From a checkpoint of a small transformer trained on Wikipedia.
Size: 14 layers, vocabulary 16384, 91.6M parameters.
Each number is 50 + 15 x the weight over its row's rms, rounded and kept within 0 to 99. Layers, rows and columns count from 0. The size before them is the row's rms in percent of the matrix's.

# up: layer 11 MLP up, 2560x640, rms 0.0301, rows 1692-1791, columns 0-31
# down: layer 11 MLP down (transposed), 2560x640, rms 0.0301, rows 1692-1791, columns 0-31
up1692 099:61 38 48 37 00 61 40 79 28 57 40 31 69 77 37 62 77 57 25 55 55 47 40 48 16 59 56 55 65 41 58 66
down1692 090:67 53 65 40 44 50 38 38 34 49 34 24 39 59 45 61 63 49 64 51 46 77 44 46 69 54 09 41 38 38 78 63
up1693 097:54 63 75 43 67 78 42 45 60 44 64 39 45 37 23 52 50 42 75 35 54 30 42 24 62 52 40 39 62 73 52 35
down1693 101:79 43 50 43 61 71 42 62 53 35 69 52 54 82 50 38 43 36 38 44 26 54 50 41 11 47 64 52 55 26 62 63
up1694 097:73 51 74 28 69 74 64 53 29 45 37 75 31 22 49 39 54 41 44 37 59 46 54 25 09 27 42 58 39 60 36 45
down1694 100:37 39 58 81 16 66 36 23 60 70 52 60 49 55 46 39 62 45 55 46 61 99 53 33 54 61 75 47 34 61 34 38
up1695 100:38 58 45 35 33 54 61 38 50 28 53 67 22 29 23 34 33 50 79 56 61 60 35 41 64 70 35 52 17 55 44 33
down1695 098:63 59 72 78 66 24 30 60 82 59 27 38 72 63 71 58 61 67 44 64 63 83 49 54 41 40 69 45 58 46 61 34
up1696 094:40 50 58 65 53 41 94 25 55 44 40 25 55 45 75 58 50 73 87 73 53 47 67 55 55 57 69 58 39 32 45 57
down1696 104:49 47 62 66 53 67 38 43 59 58 51 45 53 52 44 47 34 59 67 73 40 48 49 45 73 49 72 44 51 62 60 49
up1697 102:34 12 60 50 44 55 45 33 49 58 48 42 72 60 47 68 56 43 80 44 41 56 62 52 44 42 67 56 54 61 57 82
down1697 101:43 43 41 54 54 68 38 69 75 45 39 34 31 54 46 63 21 57 41 24 67 69 21 45 41 61 72 29 58 53 59 40
up1698 108:74 06 64 59 68 57 65 39 66 77 65 12 51 29 27 55 72 64 42 66 40 61 40 42 61 48 26 64 64 42 37 69
down1698 104:59 59 52 58 54 56 43 70 57 42 47 60 51 86 68 24 72 46 26 67 72 47 58 72 34 50 63 53 61 35 74 55
up1699 103:21 48 68 54 52 49 52 60 67 44 45 72 60 38 52 32 51 72 39 43 41 35 48 38 33 63 74 71 37 53 38 50
down1699 100:25 50 55 57 40 48 49 54 38 65 41 75 31 55 32 40 45 36 45 72 51 39 44 65 59 41 50 46 23 35 36 28
up1700 104:52 64 50 65 51 59 48 38 62 56 67 42 51 35 26 69 37 16 30 49 44 57 25 29 16 73 39 48 31 53 36 58
down1700 093:67 28 40 26 28 13 55 31 44 52 24 60 32 41 50 60 55 51 46 52 58 70 53 48 40 27 39 59 55 68 33 53
up1701 096:48 48 54 74 47 73 43 73 33 33 42 63 46 38 23 47 26 49 25 55 40 34 67 42 57 61 31 41 60 56 53 36
down1701 104:47 58 45 45 36 94 70 29 38 49 27 60 60 22 42 22 44 35 65 52 46 61 61 50 76 60 51 46 68 46 13 26
up1702 114:57 45 73 86 44 61 47 66 70 43 62 50 34 41 41 89 60 19 46 33 58 53 44 45 50 34 53 54 46 56 65 57
down1702 109:29 66 46 48 41 60 45 32 47 40 34 70 51 76 31 58 49 39 46 28 58 46 33 53 49 41 46 64 41 56 60 36
up1703 103:41 37 52 47 55 66 62 54 55 45 80 21 46 47 54 50 63 61 70 45 54 61 64 28 35 48 46 64 56 42 59 36
down1703 104:55 58 62 28 41 70 37 58 78 54 25 61 58 46 49 50 44 56 60 41 62 52 33 57 60 40 43 58 42 53 66 50
up1704 107:74 45 17 39 71 62 41 26 41 54 50 33 58 61 46 72 44 40 22 24 49 29 45 36 56 72 39 57 82 55 63 52
down1704 107:56 69 35 46 54 76 39 40 35 47 39 37 62 34 90 54 36 42 66 71 63 74 69 75 40 34 80 70 46 61 51 46
up1705 114:68 45 21 52 69 67 23 24 15 49 40 57 47 48 26 57 44 33 75 55 49 17 72 34 41 28 24 35 31 61 62 30
down1705 111:58 28 38 46 53 30 17 49 33 28 57 18 55 58 30 37 45 27 46 23 43 45 49 49 61 31 53 43 70 56 52 47
up1706 112:46 46 47 33 71 47 54 40 41 29 57 36 61 25 54 25 53 49 56 31 67 35 62 00 45 35 55 55 22 66 80 71
down1706 109:48 71 17 40 30 88 66 58 33 58 37 19 55 46 31 54 65 65 29 40 41 50 58 54 64 65 87 49 52 54 34 22
up1707 101:55 61 43 49 42 50 39 33 62 53 39 72 38 68 47 59 46 40 64 39 36 37 59 43 61 46 36 57 47 60 59 41
down1707 104:53 57 55 52 10 70 62 34 41 64 41 55 31 52 46 47 79 74 22 44 65 58 53 71 40 49 54 52 47 50 53 60
up1708 099:31 48 50 79 27 67 48 23 25 51 34 66 54 56 56 59 49 54 29 83 58 47 47 35 34 42 60 66 45 38 19 57
down1708 113:24 40 48 43 93 80 58 54 49 43 55 39 30 51 50 45 49 52 71 82 23 43 26 45 32 51 66 42 37 60 53 20
up1709 085:32 34 50 51 64 42 45 22 53 33 59 62 50 49 56 38 33 54 48 64 77 60 45 49 69 48 40 29 68 33 26 37
down1709 087:42 63 59 40 32 86 44 69 34 59 30 46 66 82 67 68 50 55 60 45 41 47 76 68 45 45 63 50 34 20 51 74
up1710 102:54 64 65 42 63 50 69 61 32 41 43 48 33 35 30 38 66 16 59 68 51 38 46 22 53 56 49 33 51 42 39 71
down1710 101:51 65 23 70 41 47 47 70 40 26 28 43 39 33 82 83 38 56 46 50 27 68 37 47 38 36 52 61 66 57 42 56
up1711 103:62 43 69 37 32 39 52 65 58 45 32 56 38 46 74 33 44 41 60 40 24 43 60 44 18 56 43 47 40 69 43 62
down1711 104:36 48 66 43 42 43 70 52 82 50 70 69 53 59 41 55 37 30 55 35 31 45 28 50 41 40 55 30 55 55 78 73
up1712 105:32 38 62 69 53 63 52 39 56 66 55 52 76 55 46 44 56 57 52 59 64 46 51 55 39 42 59 30 46 37 34 50
down1712 102:66 68 45 31 29 85 59 36 38 57 19 43 38 45 49 26 32 64 49 52 93 21 23 35 55 43 44 51 47 42 66 32
up1713 106:48 81 59 52 57 66 48 46 35 69 32 10 55 14 59 66 35 71 69 47 67 75 51 26 48 58 42 74 60 49 41 71
down1713 100:65 55 15 27 61 82 72 48 82 40 73 21 50 44 52 45 43 47 15 45 74 54 56 63 70 64 59 45 81 39 78 70
up1714 110:55 40 64 57 47 50 22 56 71 39 16 60 53 24 50 68 57 34 55 46 59 42 54 37 63 51 69 29 29 48 30 23
down1714 107:72 41 48 24 56 44 60 68 64 11 34 54 70 41 47 44 46 64 27 74 54 56 61 74 66 42 35 62 68 45 56 92
up1715 100:61 39 38 62 38 47 68 41 42 48 61 41 60 73 45 68 35 55 72 56 25 71 47 47 57 58 40 11 41 35 49 61
down1715 101:48 69 35 80 32 64 55 73 22 51 65 39 35 52 31 68 71 43 47 47 37 32 38 82 39 64 45 56 60 74 23 38
up1716 097:23 53 62 33 33 60 15 49 31 51 49 45 72 46 64 65 61 25 64 60 27 61 31 50 62 42 36 53 32 64 39 53
down1716 100:43 64 52 72 39 78 44 46 29 62 54 48 58 56 55 47 43 32 38 36 50 75 48 62 29 65 55 38 52 46 48 48
up1717 096:31 74 47 59 36 54 57 27 61 46 34 57 64 58 07 70 39 37 73 31 48 72 52 36 51 68 61 78 30 51 65 73
down1717 097:45 45 37 49 38 79 75 55 64 48 56 57 29 62 64 42 48 61 37 49 44 60 68 71 54 48 39 27 51 55 43 29
up1718 105:42 59 61 64 69 63 51 47 59 45 46 51 50 46 52 55 59 51 28 73 67 26 61 46 44 38 56 72 39 57 24 53
down1718 103:57 60 56 42 40 47 14 46 48 28 42 42 50 29 55 73 71 62 36 43 70 49 79 37 36 59 20 42 16 71 61 38
up1719 101:29 39 32 38 81 69 53 59 55 65 68 65 70 48 48 61 09 38 40 77 55 54 77 49 52 25 49 74 57 49 45 63
down1719 100:39 53 60 48 35 44 40 45 77 25 07 47 83 52 70 63 44 46 73 50 60 47 44 47 77 41 56 18 53 42 42 31
up1720 098:39 43 58 58 34 46 50 52 71 34 61 57 62 36 75 66 62 55 56 56 48 45 57 38 54 81 51 35 64 37 62 42
down1720 106:43 51 63 29 47 78 46 56 46 43 46 53 54 74 60 62 64 58 28 60 49 50 42 47 55 50 35 54 50 39 79 49
up1721 098:40 31 30 42 31 65 44 41 34 65 60 67 30 61 41 40 38 43 16 30 34 69 81 35 20 43 30 62 27 40 65 39
down1721 101:44 79 62 59 47 46 40 43 60 22 61 61 46 38 47 21 38 49 56 59 60 57 27 73 49 36 72 42 76 77 56 59
up1722 078:54 42 53 79 50 51 72 63 37 67 52 19 68 55 46 09 47 53 29 66 54 50 35 40 46 42 44 43 25 31 51 54
down1722 081:55 19 52 54 73 45 40 52 45 49 59 50 57 54 82 65 46 60 18 38 59 49 57 38 52 41 57 55 67 61 34 46
up1723 110:56 23 84 53 61 63 37 59 34 73 46 63 49 44 46 59 64 83 34 54 66 43 42 41 41 33 57 71 19 46 56 61
down1723 106:56 64 43 54 56 63 55 39 53 61 28 50 55 22 41 09 37 57 57 51 21 78 34 29 38 39 48 29 49 88 34 57
up1724 109:49 66 39 58 71 64 55 65 71 40 54 56 65 37 38 46 59 48 55 35 54 25 54 56 30 43 39 27 42 42 36 50
down1724 104:35 53 68 62 57 57 58 58 35 41 35 44 57 60 47 55 62 56 40 60 46 32 33 44 70 57 48 53 48 46 57 48
up1725 101:22 64 45 57 28 57 55 53 41 35 70 36 56 43 67 41 40 56 57 59 57 37 57 54 32 43 33 37 23 49 20 43
down1725 091:51 48 29 52 39 42 52 17 51 58 43 47 74 60 48 54 51 59 36 58 72 49 61 37 50 52 70 54 46 51 34 50
up1726 106:54 31 45 45 82 61 70 35 65 32 67 41 53 21 45 67 62 27 38 23 62 33 34 34 50 19 30 56 90 54 45 67
down1726 112:44 57 42 61 48 65 50 95 57 65 31 30 59 59 53 56 37 41 50 52 62 54 39 49 73 34 67 59 41 58 59 88
up1727 108:70 40 48 54 45 53 44 25 62 27 14 79 58 41 72 31 55 50 87 41 34 59 60 57 65 64 30 57 61 55 50 49
down1727 097:58 60 36 61 36 62 44 32 58 56 44 58 64 64 52 38 25 27 89 36 61 67 53 60 29 57 73 52 73 29 74 66
up1728 100:57 49 36 37 52 52 36 60 55 76 41 84 56 51 76 64 51 62 53 72 56 51 46 59 47 73 62 64 38 50 68 71
down1728 099:57 67 34 64 50 48 64 70 64 45 47 18 36 70 68 27 32 46 18 50 37 36 43 53 71 54 59 66 47 61 39 27
up1729 093:41 44 51 24 44 65 74 47 31 14 21 55 51 52 38 36 63 65 23 34 49 22 59 56 78 32 30 41 35 42 65 35
down1729 095:29 55 74 61 68 49 60 66 30 71 52 49 43 62 62 33 79 43 39 52 35 37 58 60 82 70 60 63 33 27 30 39
up1730 098:44 27 19 59 57 73 52 42 47 57 28 47 58 44 27 45 47 48 73 57 46 25 58 27 43 55 42 56 33 52 39 47
down1730 097:80 46 74 59 48 83 57 59 37 54 74 47 57 47 74 77 45 42 53 48 65 59 61 40 68 59 64 45 66 50 62 41
up1731 090:62 57 77 56 39 44 42 46 48 42 61 48 60 48 58 36 40 35 33 26 47 25 56 57 03 55 40 56 39 49 70 51
down1731 094:39 34 56 55 38 88 32 56 42 36 35 32 78 42 53 50 51 73 81 57 35 71 75 45 54 50 75 57 53 57 37 64
up1732 094:17 65 55 54 32 50 55 55 52 55 49 15 65 63 49 71 69 51 44 41 26 67 56 49 38 56 92 51 55 49 53 52
down1732 104:66 52 36 51 12 95 81 64 47 60 32 77 64 37 61 48 67 42 43 70 34 55 56 60 57 20 65 53 64 56 53 40
up1733 081:31 46 85 54 41 49 63 93 82 57 75 28 42 32 38 78 37 46 63 28 46 39 58 39 53 25 66 72 45 64 30 28
down1733 080:66 54 34 31 14 61 26 42 65 47 32 43 72 61 41 60 40 45 19 83 64 21 16 36 51 69 49 48 47 60 60 55
up1734 096:37 55 44 38 49 42 40 60 36 63 55 68 60 75 59 58 64 67 48 38 61 51 85 63 67 57 38 46 48 50 51 65
down1734 105:50 70 56 40 82 81 76 66 50 52 19 50 74 64 63 26 55 42 23 18 37 72 41 60 54 69 90 60 42 48 58 56
up1735 083:41 56 49 54 36 48 73 36 78 51 39 48 54 42 69 86 58 57 37 44 45 65 24 42 44 33 40 54 38 31 70 32
down1735 081:71 53 69 36 64 69 35 60 30 49 35 57 32 85 59 47 50 56 43 76 21 41 24 49 50 59 55 42 61 37 58 91
up1736 096:41 16 46 33 44 54 42 69 75 50 68 27 53 49 28 75 53 17 39 34 33 72 29 35 50 59 33 45 50 70 46 43
down1736 099:50 68 71 82 67 62 58 65 50 51 40 36 52 44 50 52 48 63 43 81 50 70 43 68 53 82 38 66 53 42 53 33
up1737 102:33 21 35 49 36 70 57 35 72 28 51 33 54 12 45 69 69 63 45 51 20 69 50 57 37 38 49 44 64 47 58 31
down1737 094:38 45 44 45 71 42 57 47 49 74 59 56 47 38 42 55 50 66 48 70 68 29 59 44 29 44 51 49 64 76 66 62
up1738 104:36 46 15 27 60 55 59 26 74 27 58 54 89 06 64 79 52 22 57 51 51 37 44 37 53 32 53 44 69 57 56 83
down1738 108:62 43 65 41 35 78 42 59 42 64 46 62 41 53 60 30 37 60 59 75 43 27 82 52 21 49 55 34 66 52 27 66
up1739 102:51 63 73 81 54 54 28 33 56 72 43 45 59 70 57 60 62 63 54 24 46 29 67 43 43 51 50 43 41 61 48 42
down1739 108:67 88 47 67 53 93 60 40 10 40 37 58 34 40 51 45 24 44 48 53 31 65 69 54 29 29 30 51 36 42 14 27
up1740 096:62 50 54 54 40 43 73 62 44 32 36 47 47 36 64 55 66 35 30 56 55 53 78 49 30 35 36 64 33 55 79 47
down1740 101:48 70 63 28 20 82 56 47 79 61 55 30 39 67 39 40 76 32 59 45 73 30 59 56 41 57 64 39 66 55 55 44
up1741 107:31 48 52 58 44 64 55 62 35 50 31 22 43 44 48 45 66 55 68 39 45 42 46 59 34 85 70 40 46 38 63 47
down1741 104:42 30 65 28 44 76 57 43 54 21 30 49 33 49 45 63 38 41 34 49 62 23 31 50 31 60 40 38 42 50 38 55
up1742 108:36 47 34 52 50 62 82 30 50 63 49 52 68 39 56 65 45 38 66 57 28 26 50 37 72 42 58 37 45 48 39 40
down1742 100:75 60 72 46 71 45 26 60 58 50 32 22 71 41 74 81 42 37 51 55 61 43 37 48 58 70 75 70 73 25 52 52
up1743 109:36 52 36 55 17 59 30 54 41 50 47 23 43 40 50 51 29 56 46 61 46 52 48 68 67 50 55 56 45 70 55 55
down1743 106:44 48 43 50 68 52 24 37 32 40 48 40 53 59 53 26 49 58 69 50 54 73 52 50 39 39 05 51 65 62 36 33
up1744 104:22 43 59 57 84 55 60 79 43 52 54 43 36 48 34 46 37 47 28 73 63 63 49 55 50 35 65 41 52 62 58 33
down1744 095:57 74 74 33 51 32 37 55 56 28 28 61 64 46 45 55 50 59 27 54 46 43 60 43 47 32 43 46 51 57 39 56
up1745 115:43 46 36 49 32 58 61 49 39 22 41 42 41 30 41 52 39 34 82 59 30 50 56 33 63 58 33 29 41 57 32 61
down1745 114:74 40 49 30 46 52 50 48 51 47 35 65 71 40 16 29 76 57 58 56 61 42 30 37 75 27 37 57 63 36 72 45
up1746 103:55 68 44 44 38 67 43 54 28 49 55 44 48 43 29 46 57 40 34 57 45 68 56 49 33 52 26 85 39 45 52 49
down1746 091:76 73 32 53 35 41 65 60 55 50 43 69 37 39 30 75 53 39 38 76 48 72 65 68 49 34 38 50 34 26 66 49
up1747 099:45 43 41 46 30 51 23 40 60 85 33 39 43 67 51 54 29 64 28 63 64 34 76 53 42 50 18 61 49 50 57 17
down1747 103:51 40 48 51 49 78 60 59 89 33 36 30 37 50 37 45 39 84 39 20 42 63 49 47 35 40 70 34 58 62 49 38
up1748 102:41 33 35 65 39 63 33 20 47 32 23 43 54 41 42 54 64 45 88 73 43 60 60 25 80 83 41 29 43 63 30 52
down1748 104:40 69 80 59 09 65 74 54 57 46 40 52 37 45 27 59 30 69 71 51 71 37 28 57 64 51 37 28 45 71 73 36
up1749 094:63 41 44 45 65 55 76 43 42 56 44 33 50 17 38 40 28 26 65 51 43 30 64 61 45 48 53 42 48 66 33 60
down1749 090:64 63 37 54 59 32 54 49 63 57 60 67 41 61 43 51 52 32 63 42 37 69 74 48 60 38 53 45 53 80 32 15
up1750 112:43 35 67 70 31 41 35 36 42 44 37 36 55 51 66 36 66 67 36 52 54 18 59 29 55 64 36 41 49 42 46 44
down1750 094:39 52 44 49 47 18 56 23 66 35 50 41 39 60 66 13 59 32 83 28 53 72 51 51 32 38 68 49 66 40 66 68
up1751 095:46 74 44 67 55 69 73 65 56 75 12 40 52 53 40 62 41 50 60 53 36 43 69 57 57 35 75 61 38 59 56 58
down1751 108:68 28 51 67 54 99 54 36 36 58 50 50 39 33 41 40 35 58 64 30 77 74 65 37 43 56 50 61 65 65 65 44
up1752 105:42 60 44 75 70 75 25 57 51 34 56 45 54 47 43 31 30 43 43 39 33 42 30 32 46 73 41 29 53 37 24 67
down1752 106:46 36 55 50 48 61 38 51 37 58 72 56 34 53 41 32 46 52 25 79 53 38 29 49 61 45 35 64 49 38 43 42
up1753 099:13 49 62 81 21 64 37 40 34 35 38 41 42 43 55 37 29 24 67 69 69 31 50 47 57 59 39 51 35 30 34 64
down1753 104:59 62 43 50 54 72 28 85 47 71 44 65 67 44 48 19 41 39 43 37 63 35 44 22 71 53 41 27 57 73 61 46
up1754 103:54 58 32 58 34 47 28 44 45 73 35 45 48 43 50 74 51 59 75 75 59 36 74 60 65 43 56 71 78 32 73 36
down1754 099:77 74 58 48 35 43 46 61 60 70 70 43 57 51 43 24 66 64 50 32 54 50 58 54 45 74 56 68 80 61 31 52
up1755 100:70 46 27 55 34 66 63 36 16 68 64 53 50 23 15 26 55 36 39 43 48 73 40 46 63 39 21 55 40 67 58 54
down1755 111:31 43 34 39 32 80 43 49 49 69 61 17 74 34 52 56 67 46 32 67 41 61 49 85 61 54 45 53 70 39 67 45
up1756 108:21 44 59 29 48 48 35 57 73 25 40 57 50 47 51 46 53 31 42 44 36 50 64 42 59 47 53 55 26 46 50 71
down1756 103:39 43 40 49 41 44 67 73 58 28 53 70 43 66 47 56 42 26 44 97 18 38 50 39 50 44 33 72 36 61 20 54
up1757 106:48 45 26 44 32 58 70 57 73 08 78 52 60 38 57 35 58 69 51 46 44 65 37 45 44 50 30 54 27 40 25 16
down1757 107:46 48 33 49 38 54 50 65 30 72 43 62 67 46 52 50 29 42 19 36 39 49 69 68 64 54 54 48 37 49 57 65
up1758 102:56 49 26 67 38 65 84 53 57 57 52 48 46 46 52 27 37 33 59 59 41 67 52 33 40 26 53 69 27 47 58 95
down1758 093:37 45 39 63 30 64 29 37 45 26 28 48 49 58 30 38 66 64 67 32 63 31 48 26 74 43 50 57 43 45 45 63
up1759 097:23 77 43 44 63 31 75 58 33 39 39 55 48 42 60 71 45 52 51 49 60 43 51 56 49 64 56 49 40 39 50 63
down1759 092:47 61 48 51 45 00 48 37 50 55 69 49 41 33 67 40 24 50 60 44 58 62 45 49 46 60 65 43 40 64 44 61
up1760 096:41 38 47 52 40 74 46 38 36 28 63 62 55 45 49 48 59 63 35 25 72 37 42 46 28 86 62 59 39 59 31 42
down1760 103:57 31 79 60 57 86 35 36 49 37 62 62 36 51 65 34 61 42 38 58 38 53 40 30 65 42 62 43 50 74 46 49
up1761 100:31 44 42 32 18 63 52 48 58 42 44 55 80 34 58 52 66 59 35 47 36 50 67 50 56 53 14 29 62 31 56 38
down1761 099:44 62 65 48 37 71 45 35 70 57 48 41 53 56 52 73 40 76 64 62 72 56 47 40 31 81 48 12 46 49 19 61
up1762 093:30 61 24 55 52 45 74 74 56 48 20 51 60 41 53 28 64 22 32 50 50 45 47 70 53 31 39 52 50 63 54 50
down1762 087:47 53 79 51 64 34 69 43 29 50 78 57 44 42 69 38 52 45 86 73 38 22 70 48 33 40 52 45 60 51 48 46
up1763 095:58 35 57 44 50 50 46 51 69 38 27 47 35 63 45 61 24 48 78 67 33 46 53 65 27 40 56 39 49 32 72 19
down1763 096:34 56 27 44 31 85 25 27 31 59 46 57 37 53 49 59 37 36 64 67 51 48 62 50 51 62 47 62 79 60 42 50
up1764 099:71 43 72 45 66 69 37 53 29 38 25 49 41 72 35 62 56 75 56 60 20 61 61 51 59 69 41 46 48 55 54 35
down1764 109:56 46 69 55 59 82 72 54 19 44 45 64 53 34 51 61 42 39 59 56 31 23 49 65 22 35 62 43 73 83 79 51
up1765 099:54 42 32 45 32 68 46 54 68 43 52 55 58 37 42 45 13 50 75 50 53 28 59 35 57 61 37 34 30 48 54 20
down1765 101:54 52 74 69 56 74 68 46 19 63 54 66 25 39 35 40 51 50 49 62 43 62 29 43 46 61 25 80 79 75 23 58
up1766 100:43 60 61 85 42 57 50 49 66 50 46 68 63 25 50 73 35 50 42 16 20 44 66 46 23 47 43 46 39 37 59 22
down1766 103:43 78 04 56 57 56 51 40 50 53 55 42 21 46 65 59 37 44 79 47 59 82 73 37 42 47 42 66 53 75 55 66
up1767 100:64 40 62 69 50 57 41 62 66 36 52 42 34 36 34 81 51 40 57 28 40 68 51 33 62 43 36 53 51 58 27 55
down1767 106:40 55 19 42 36 90 47 45 59 22 47 62 63 42 24 36 41 22 49 67 50 47 30 37 27 67 45 66 37 44 82 54
up1768 102:36 29 67 50 52 44 27 77 60 38 53 26 65 41 60 53 25 41 53 46 43 55 71 37 45 39 41 33 56 46 25 41
down1768 104:49 47 53 47 64 59 54 36 47 51 49 46 36 45 69 40 34 59 45 31 39 46 25 46 50 58 61 55 29 31 71 51
up1769 116:70 62 34 81 42 50 70 46 63 64 43 54 74 39 45 41 45 09 35 67 67 34 74 55 52 43 42 64 40 12 57 49
down1769 099:55 53 79 54 30 06 67 66 69 52 56 52 63 42 53 50 81 52 71 55 45 49 51 60 64 47 43 56 46 37 24 42
up1770 100:29 54 37 37 50 56 39 52 55 49 57 76 55 42 70 45 57 38 53 53 59 63 78 63 43 52 49 27 43 45 59 49
down1770 103:69 56 41 68 68 66 34 32 46 65 40 67 23 55 44 42 47 56 13 55 68 61 57 63 38 64 64 45 77 34 47 80
up1771 106:15 47 65 67 27 59 59 83 58 47 19 25 62 31 73 62 45 64 76 37 58 53 81 25 26 42 65 57 42 61 67 44
down1771 104:49 51 30 35 52 71 56 65 55 42 28 29 54 88 78 31 59 15 66 59 66 62 47 44 67 39 43 40 51 54 64 29
up1772 084:45 44 80 55 27 58 38 51 48 31 23 47 34 36 50 35 75 51 77 35 68 49 34 49 69 65 40 41 44 32 53 25
down1772 081:62 40 45 26 32 60 55 38 21 44 26 22 29 52 48 68 30 58 74 61 45 28 42 59 62 28 69 62 45 28 32 44
up1773 107:10 12 34 36 69 42 57 48 45 33 49 65 48 76 77 57 46 59 36 50 32 31 42 57 79 50 47 66 39 46 31 61
down1773 108:47 34 42 63 52 74 77 50 30 78 54 56 49 37 68 33 50 22 38 64 51 56 36 49 49 60 43 67 55 56 58 57
up1774 103:67 23 42 51 39 58 48 65 50 52 33 51 46 33 30 53 51 49 69 43 45 61 44 81 33 35 58 47 47 47 55 42
down1774 107:45 47 51 54 43 84 47 69 53 36 52 58 69 40 54 45 55 68 28 39 60 28 21 64 41 64 25 55 47 47 36 21
up1775 099:30 79 70 37 65 45 31 49 36 44 38 54 38 09 38 40 21 41 69 25 62 66 54 40 49 69 50 10 15 69 17 51
down1775 096:59 42 54 47 45 78 51 35 30 54 38 33 48 75 57 59 35 57 69 68 72 56 30 53 56 26 40 46 55 58 35 67
up1776 108:54 46 55 34 41 49 53 41 57 29 74 59 59 46 51 35 33 71 38 36 56 29 58 42 32 57 75 61 51 59 62 44
down1776 107:84 47 80 29 64 55 38 78 63 23 55 40 64 18 71 58 71 57 63 50 55 72 72 78 39 57 65 36 43 48 54 51
up1777 092:31 38 52 24 43 55 48 34 73 22 36 60 54 27 40 45 40 39 20 76 54 82 43 74 46 50 48 68 40 58 41 47
down1777 106:50 56 52 85 53 56 61 72 67 44 56 63 54 62 54 47 57 68 46 55 64 25 32 68 77 38 47 59 52 25 30 26
up1778 103:43 44 72 53 63 66 59 58 52 61 56 15 40 51 28 43 46 15 61 57 54 73 57 30 43 63 36 44 57 53 44 55
down1778 096:62 58 62 55 48 65 91 53 54 66 56 61 79 34 62 44 28 29 72 47 57 39 58 35 60 52 33 54 44 46 61 54
up1779 087:81 62 59 45 32 50 46 54 61 19 58 41 48 42 36 46 41 42 65 35 45 48 63 60 33 84 38 53 50 33 44 46
down1779 090:64 38 66 62 75 92 80 49 83 42 25 64 69 46 65 48 43 76 79 88 37 59 38 51 53 46 50 56 37 59 60 59
up1780 103:33 64 73 49 62 74 72 60 56 74 39 40 55 68 63 28 52 55 68 66 49 49 61 62 65 42 66 68 30 31 52 68
down1780 102:67 58 32 45 38 41 43 61 51 53 42 55 47 33 37 66 32 65 27 70 71 43 63 58 51 46 75 71 41 41 50 42
up1781 091:40 47 51 70 28 53 66 43 59 33 52 52 45 36 42 78 65 49 73 46 35 73 61 52 44 57 50 57 32 48 49 28
down1781 098:44 51 59 68 15 75 27 50 33 39 24 41 26 64 82 26 26 62 56 32 59 28 62 24 45 52 44 65 70 35 49 28
up1782 095:42 68 45 51 61 62 47 25 36 31 22 66 53 55 31 68 32 36 43 65 31 49 34 48 51 75 66 41 76 50 45 47
down1782 104:52 64 47 30 16 49 29 42 54 66 47 45 45 45 60 48 50 30 41 48 60 40 27 34 69 41 54 68 73 49 41 58
up1783 114:26 41 38 49 64 57 70 39 31 38 48 46 54 38 49 36 39 31 63 65 41 40 65 52 43 71 34 65 19 59 49 56
down1783 102:58 52 38 26 36 22 70 31 62 72 48 33 53 70 52 51 52 20 87 38 32 31 56 60 55 20 63 45 29 44 38 68
up1784 116:57 30 34 48 55 51 32 50 75 46 52 43 44 61 15 75 68 59 55 23 50 34 56 48 38 55 60 27 45 28 39 66
down1784 110:50 51 36 40 59 54 40 54 53 53 63 51 30 28 66 58 46 55 26 32 55 33 58 64 51 55 66 51 42 27 75 42
up1785 108:50 29 52 24 42 59 40 51 54 85 11 44 53 52 71 55 72 52 46 68 37 45 41 44 66 37 39 58 25 51 40 57
down1785 110:64 60 61 38 76 64 33 61 67 48 44 52 57 79 79 66 70 28 26 34 57 42 46 66 61 54 66 44 70 71 39 21
up1786 106:48 70 59 33 50 75 51 72 43 52 33 47 47 72 57 68 49 39 57 43 58 32 68 42 55 13 50 58 65 66 57 48
down1786 100:46 46 39 44 40 30 43 53 40 37 32 29 56 45 53 20 35 37 34 49 55 44 46 69 36 51 67 45 47 57 32 39
up1787 086:45 17 49 49 26 33 45 45 64 45 35 73 63 63 56 41 32 06 35 47 69 42 58 36 53 71 59 55 33 38 38 64
down1787 102:67 48 62 25 69 91 46 31 26 39 37 51 26 62 39 13 53 43 58 48 61 52 50 67 40 59 66 55 57 64 57 58
up1788 108:64 45 58 66 62 81 38 45 70 30 44 30 53 20 38 26 42 64 49 18 49 60 49 45 58 70 51 41 41 50 47 62
down1788 103:24 42 59 54 71 62 50 51 66 31 57 35 34 77 52 51 53 55 38 51 54 31 31 61 54 65 59 54 21 62 23 62
up1789 096:47 54 40 90 60 49 42 48 77 75 37 57 57 70 41 68 51 36 66 60 37 59 68 45 64 23 67 27 68 43 53 53
down1789 096:59 42 28 17 56 43 23 42 55 81 67 59 30 51 20 39 43 26 26 43 58 50 70 55 75 29 50 64 44 82 60 46
up1790 096:64 74 71 72 45 41 39 79 53 50 61 72 59 46 57 48 65 54 35 27 39 71 46 59 39 69 38 48 27 31 45 47
down1790 102:25 78 64 57 78 58 57 37 52 52 18 37 37 29 50 31 22 31 51 43 57 60 77 58 40 49 29 66 52 30 46 33
up1791 095:27 67 52 43 42 43 47 31 44 85 14 43 48 68 33 67 49 67 47 54 69 44 55 47 30 59 55 35 41 46 26 76
down1791 092:66 60 66 48 41 26 56 78 48 43 40 33 40 33 42 48 55 31 56 52 42 39 51 48 60 47 72 36 57 59 40 55